{"n_layer": 10, "d_mlp": 1024, "norm": "layernorm", "tie_embeddings": false, "parallel_block": false, "init_std_down": 0.0, "lr_mult_o": 0.644, "beta1": 0.95, "warmup_steps": 200, "schedule": "wsd", "seq_len": 256, "doc_mask": false}
Each number is 500 + 40 x the weight over its row's rms, rounded and kept within 0 to 999. Layers, rows and columns count from 0. Numbers have three digits each. The size before them is the row's rms in percent of the matrix's.

# layer 3 MLP down, 256x1024, rms 0.17, rows 158-255, columns 192-255
100:482459509451478492476579431518489509497508486434529503534530479516520519503492448483499503575528414514468484523523546514551499540435492542481497488566502524478527489521544472500501522484466437
105:501518433466484542527528536450441521537514445565497489453514540543429510519521542486487481501500517535488473488491429526508443438428465504568519403518481506418414507477473436429512548461521495
099:547560464516499516470582462448479468483498504504460455539463518476534461564498454493518492544530454468523454526470536473422484444487472490515486529582501527575518501478451448483496516458498482
099:465539519409577450523491454474480468499513429527542499453494445574436525406424491452547577502555514601510453549497520386527526480431506472511483477491468466531468514491510504501568563522517512
099:454495451488468508513549532573532535553483493467536482469532517461491545520504537486549477504472547493507474487495579543445539494421527485520465462422507511462496490532440470524430558510464446
099:443536524533443548527538516516469484458474528506476524539473466496540450516492493505572512519458444455464475482515515497533463505525523483507507492480511496509461584481403429439451537501525490
098:498498424489497523573520466533502428523532485545478504502490477435473495540472530492494571550430517440507505535496487523393430471507535535450553445569532507428499498535496494508455514498426520
100:529508498446495452497530488502510535431523486454476524479512492472530490461530486443420561493460494464530458546476474452448492528564513505463544511422553538436464493466526495455512545512464511
108:494468526552462500462482490551598564535457483485464511545478489533559522471476500508570597549510495520422486528451491542556488469558500495519497523494517446477505450473510563465504489498482564
100:544473490481446401474549594545462532501535486508558544490524442510531521551537592537543511459471481440466432565549540423492413522503537414524488526503485503471509539504543463511507514481493505
096:504523517435574473462455575490552511499526554470560478538488485525514462464519527512478459492493462433455459432526505460531525517566451450486475519507460469433487518524444512505487505474458602
101:481488484440501527518531427516500514534577529547524477572533518582541480486489593582438460490524477522468505479502463546491481515529507500539484492595524487406549468509489488489441558538509444
098:450528544431642460507533599484550441506490443499501512437539563604504476521466521533506494461431534509512471553422495534398529537493470508497558525541491505379501538504537465508458506525482485
100:396506504506487524541556439527511412462445548509521527487458499604587512523459466438506536481512558610477461500547482546496507499518464518568502504505563488453537465461507427485575519530464459
097:524476538488471465476503456512510515429565513485515530475596494501515415426453445499480521486431537573536491494497503459531503520553565542531508495478512540458453497524475466531548566459502533
098:471499430507495473498433520530508460431498523519570509489490426537480478581422504418486514464569592527451523541555476489480566500493527529542439485542565436459447500476535508445576532528484550
097:528487445474504465482495445466564536546497496551475558423511456508536456519542524535481543509531565401406534544520467512490453497540485505469487510520457442451523474507505467534525435483502479
100:510527400523540532569524535461503562511464514564468543534551491543515568380559562470479469547494474458572416528524527430442550467399559515470451500519514488476524470473494447447557533545506391
100:473544472373528432565459495549438453480508458477483482539528446456486556491485542410616488505525553490561467528540490569522481490510546421485534474460555452486560500521504482506478515507421478
106:492587590423477460433463530466553489496548436448504452517457514485474489501501501511489541448458475424442501482476498506464472429554503538503486426505550483476495555536498489441541552553522431
097:525517479467498459474534469509611542494479487533466519467561534546490475483547548564485511474481509508536537470549486506584500507431548461487465489533489479508472570503495393512508445558509448
096:538539448427537583524386518483548455528550510504541438493515468519464524401457444495503513535525507576529459488529482496444480531480470605523561527509555611458492471423459475468446470430543430
093:431534526544560491522488506475523523438498523453506550494421495529526500495483475458532477533563523445504498530475399535621446483472539525563527482502557525496494481462475580516482486501534532
099:483499532524499527511500434461561443418516502423605489573522535408484469501516462507514436433481527498474477472510523517472488478430501513513450514473526460532536482591525462465485481483472486
098:426469486438504495470470493381493420554557470512465521478559589553509420452512464444409485462521464491545448525435425495497484527495537499510575500459460546489506506433576572457442488488521574
100:507459557539569522538430504471621387476501552510516469498533550437466500553524538604478488483492531450510511509545561567501473446432461553481456550484468425483484517541444523560458509505427540
100:466474503503503521484568492544507393456492537563436472499470476598496456478480544507521481582472461500448443537487505541487494532564540525501472533535508429415486523527551460521448530550481502
097:539492481459534470567526576516457554453485498527473476506556504508506493491506501496538546473560510509541470559462471558469554498459534432511505495608449455512513530503549482505493497583455467
095:540471481485546473493558524471482544485537507469501531497449490463533485555499497444524545585506480467519523479518478499557503508486494527469519516421433531497533400517526530498527492499503510
097:507443463463470447456584428500463486535425462487480503491428521510466519517504492489467502473536394550523506533443503531506528511519492484514478516466527499501526579525494519473517488624450509
102:574473533528469402430524455500523484494467465520489506487471514545493498403481479493457528466540498523512566578474538429498529459519503521456506500444416498522454480489471510459503496553612480
103:443483585504478550486579474448566539505521530476510468406509467427548547513484417476544393586431537452521497565474486531478514566571521446479434495483502527495502542440484507438476507514444435
099:575472518428524581495465543556548446577484367448488527523498477508461531542542540493500530497484493545490568516506485529463534412481483524459468516476432515467510483516475543469512504421472436
097:486541594495551519529524508530493518471564501497591484451436443505516466499542452517494539537490535511527507500504495490505530545465378544537380452520527460507526500511447473491486548533438522
102:540475499490482450489509465560499530565580521481500461536468472449477513425545426498526494477474590499476475445521468627542472512509522489511442483517480506492484502554539426484608516462442561
098:448459517497506466523542519495493497496520514491471538528523553438484497507504462507578553509515491544540487493556471494529443482531532524412510485516507465514501491473526446507498518448550518
098:469522524469437547450513570525467539560482512487506581512576543496507470516447494540523539553488529419494465483507501512495475405451482543506480511558504521473502451542563470467438545523551523
099:437515467554493468491583497476492450521461455506480495470526442500501554493468506464540540529480488464451543470569495532500490516528540523449543463515542591537506460500491511463531430508523438
103:534465521435551463488464421514489466509487517481515550416507482522466459471562484536538564560533490557428534526594466482543457523534483529521485417522569486536532516500550564485510505511572444
103:492540478474517442477493524474492493491513538545521569513497534549493516491566559469496612453509513481536515519485463525479498540558560496510471515480497528460480495451503626488484490541506469
101:560524502434504574539492560517515527587532529569487440546522380567481538631493445544497475541579466495468503462459504490432500519525410561526508393541505534501432476549537453452483474538454544
096:565548497492486480444580538541477416449462555417486497525507454477538501603505558600404463483493504461539514494527461577480460505468476525481471539506478459547398499506504414564435500494517495
096:486509483505499526457483514490492510457457467540521527492531577502542507567501468532543491611504546469460453544505481462503506503461456436511432518519468528481539427443503503498559462430496521
110:467549535501465460443496385450504495551437482494466527503472475504518561524507576490524513455560501478520495483510511482551496473446567528457501516556478552407438497534465426424483452564534512
094:485478453513452454508524554498518498470478600502557462561504465505480470553490429520428490489443520503511489508535481559448532474559438573445467467445530498509533525378495477494484517563465529
097:468489454469492532445578485499505560461568469496413415475538531535511498514471494517452537528484495558591504525440516493513491590440508456510438486527459507468536556526551503512494481456502491
096:511533523456508521465481510503438479564496496458586476544514475490506458503540478522447501524476533440503552572441552480509523499483557531501496482480549476506476481534491460446532439565464418
099:475537494470472507546523557440467508475542473550481479522445532511497454466501508517543516486471574482542521469538518515508554476575516463501503522539522508538561435518545513485532503488453556
102:564511525546485516496382459444543532524531520533547494491578495487533470527482500496480430504533523471440527546572464496436492507465451519487559534481492511619493447563444493536589506523456500
096:476469510518492549486462459509475443493485453472520495444494422509529472489525515496530494452503557559401440476478507463512530497471565521547540419532496481464454500497523495473484492538527482
103:510481435506538546483463482433484480526538503539572478467581415464442472503431479541568479578531466521428497449509537467535503510461507428544501456490441665502516572513530492453436490467558494
105:464488512468432465426558545455568514525479514489447502515475490504498459352546551557516469443464493455437537465473510513545472551506505434447490491497432496507529529509506582509528472471552521
099:448394474492496478506430513536530512545553524453508540523434562520465518453537504516451455402496511516551496478499488442452530518423519473513559444486511536567584537571516499471518522522559539
095:538481509498530478469495527461487523495496511475528507419514533582434576487516473539474485535543455534469431482466549435532492496457467485512546536443511445485474539540504478540510450478519389
099:512524503493520495432541513493487490510526550608435516461505566469494506462500563509524496480544489427494523502509548519508460497450502475457492502494533495526551563558530424557537544491519474
107:519542547464478526508484580493532499433520491471482502528484476445480527516499550533529524513494538460479556526478487504506460500506560538443577507464544468476575468562596573442487481447543480
107:538509507506502542525506462549484455575486430461497443514439518476527527491518531477562527539556498536554503490541440464431414488467482497466494509461453511469528522460567444501503531494480487
103:490538544459482405578452449450565454529530436537483488492500500495407496458560509454440462545508502536424492516538496509502512474528527432547498559501496471525459451511465548552498592435538529
101:488496437578489480433513549516531521469544471503414409463486521578465484500469482544457426498587483468464414459578522492583523482397466530459469489500501524508486480515490541482501489513562547
099:465420525518494457490522477487527468533462445558524445509564511543478438483503508495429493439442480517428390499585446516521487505496555456536590537461534542523541506472454536506460480550502471
101:424496546527537530572488518492452534474487453493474504428482529566551490460478472500459487460485548497458476487534528504492507523461504575504506458538555454541508426440477490525533484507466489
096:551515448549508432499537524521485580473507506515528522504520528463500537444525524553471462502432393545425494528532463517539552489444542505539508551484486560470521508475468461541512542503444328
103:546567549491570505528499539480493502669542497499473463452529483503515479482501500471514524448562536481493550536522528504477462521487550582485547461462478511556553459512490472557466538545560471
098:553510544534492473511507604472484534465489496493542501529489503504493492508552546516538486502571502445503524476534492506545495529469475514520449557499525592545479478493567474460577508511498513
098:473565489476494519482500502521468440492512433536491439489487558480508571532435488506555514549475518476478497529461522441516467598514483526554479384536521461430439443548474523523477455444470456
105:525517471428495475521444517450527562503501466530446563528440457489485450511468446481580535474511554450491477562468526484528556556569499504434492553467539506470574488521483481494577546492504580
102:486550554469438540476506469425538509458517551459478512515543481573501508470532493615485518471572476496505522465465496478512466517497576545459510485511508539507497461498492522523490478478602511
100:542506533486481541529503551516442450592447613491553485520544513450512540518532501567486566559540566564500446482500477583472491429504470540496505568517508435566544513496487552536543526397543543
103:511461506484494471481468464406502486441534534515493506523520511463503498483482490476473449458493487505498499493466475496498482555489543493499486526502532511520516546534513506549500508474503540
093:547509519493564486495563442488496515451535456448437498537568515420544506464550488475460543487522498507398567536521486515550525429518576536483488593437482505526455503518502526503470532517472501
103:542436499524517434562540557568503535583529500463495506515479517614543527458469571535486547554548579594535493487480495458558512497515496524469505501457495564432513489466576494549470462584519535
102:527575473536528506533481543483552416530481524537511458515446497497479498532539524525526508481503524558508494482492481496464468539438518463512598514520525563467502502442433605536514475525503540
099:482458517488460501483498542498559510533481466536499409498420426535482496562505519507471479555468512536495458460520460454477490546607646392453547462498469488512516517485533480561549528509453574
102:498478537459480481515520494521596517564584580477521484519527510493538491485539521516479525494489503523436553421485510454513558448555484519546530505467522481559471521486440526525473501514611440
098:521503534495534466516498485474474490531510513460465512474492534496504456488488503491474563524446542504474471564476512476545510531463484562463458532507470496401488504495502540522516534507507485
102:507511505457549499475483500563512532495460575481489508491472461476532550481519492530470546495502491549484545416505469424455507456497508451450449440576551559512516450517557432529523488443601516
096:500497462498527525478522472545505545523497414469519577536502444551539458483522522456490532568431515514469439499455514461492531463470483522564492457498523472457490469515531567463519426491483452
098:512557492491566547491538461545453491528499467380514501498439447526458501582462466473575528545470479478473510500525532563478477485437419492507438525464455449493515533466409501516484522546485559
097:496485503555579435475497444463524577564464406484516539514479492451483527557513459453558541553535551442508473447513461494521431468456458440513495486542549475621554498507551485530453559548486437
100:596477540487516540572558530515541570493458481579473520561520475493501491540555483483533474492509524561568438501536487492500493468499543550504488469504496508471474482572540464487459461475556557
100:558541480517507565522612499481512430499495441539425498474494530489466493468514505549493539553466525570509490531484526531487512517520505489465507501505506547418503514508523427457516504495460511
097:553525624472475574525476470546553462465502478491488508545500560525473454475479466535493516475394501609500527584516504478399432605539460530512451485556504531515511476467516530491496479453405478
098:466452581487444520464529537526529468518433483573497496553481507520507478547514494441485525492440454471457509503518510527461484489470539413555468478520520547494484426558509561492493499497504388
101:505540440493478484511508534490471413444510485555421541501527518469465452498568482513512532504491495491491498569543487425415525505493503534491494490473561481545530526505521470447480418565477490
091:431478511549396482526538426505507514478492468523533530515506531527424487524424475528529496495513555471485557466472472456508473527455458489485523567470456479497534513535473464473519554535562447
100:512465492462448448476529464507438501555511564466503573581516516508528546482479507528513528451526537540486507581533538437522489570493514503524540526458477487423540502506435461519494528575494446
100:483519490555468479522506485535501398550498515511494499473464505519536543551494583520484487497480469541504563575484548554483500419546480491420519511471513501531362530485482474563546489555497459
100:412509419538525505562461511510501598446483509499524506526514481567483504524516575560464461451478506518509446478561474466585509527510539507552562523483504444516557454473413476527488480534456450
099:483476473515472502417548516461471515534532562507516524585483451478473493574488516456534497514493427469500562434496522494561419405558548644432450491492490539458492493487566408517461536511461462
102:524536442576439532574452508555471485505520578564458557508539504529494511473519452532437422465510472527563501502543536458491455488521459453452437497529539567484446504394508519552524481554477543
102:535458460521463532534458501457549539481496504479548624512523493515476476503462582495470520433534604560567456445569534488464510568487484543497516508471559501523524524518481542581484532470512430
111:553506477519532413518478458424488464491511463466571493551449511478424503445481541529454486521542426464405492469520476499510437431499479446452499476522532519524502506465544415433448510513508503
099:512538523535487502465425465551527463529539469482529492488577470490502550508526552491551536579482542420483535446426488489461479459484530462467450516487519581588585473442463515465428480506549447
102:545467489611531509449489443514460504484505473499535430501498443488427481440521492505444520408509505521464559521492479531440505524563510507523522509476520510525537443519411488540497518549498465
099:419504485464450526549522503496501475594477441502441497482482578529510495427487421450436510476516487523446530474512431572527507476564534482521557521509471443416496481513519427466507522553512559
091:570526534504530486487494509526550399469453477504449517522481475500554559465510559354435477492446472435520535495519551439435485436488470536590452482485517535513427567500475501455436514524460545
100:506523492465540463477521491498552519431561462523536509520460587392488422425563543514420485461428511525509454471494486418581492567531506460539541486487462489490501518530520608495577486471462387
098:452561531531494551456370473447486484484543454457558494502511489460571473497496530516451515509481604527518455474523534582549497563449505527548497496520556418534514516547498487544485489497558526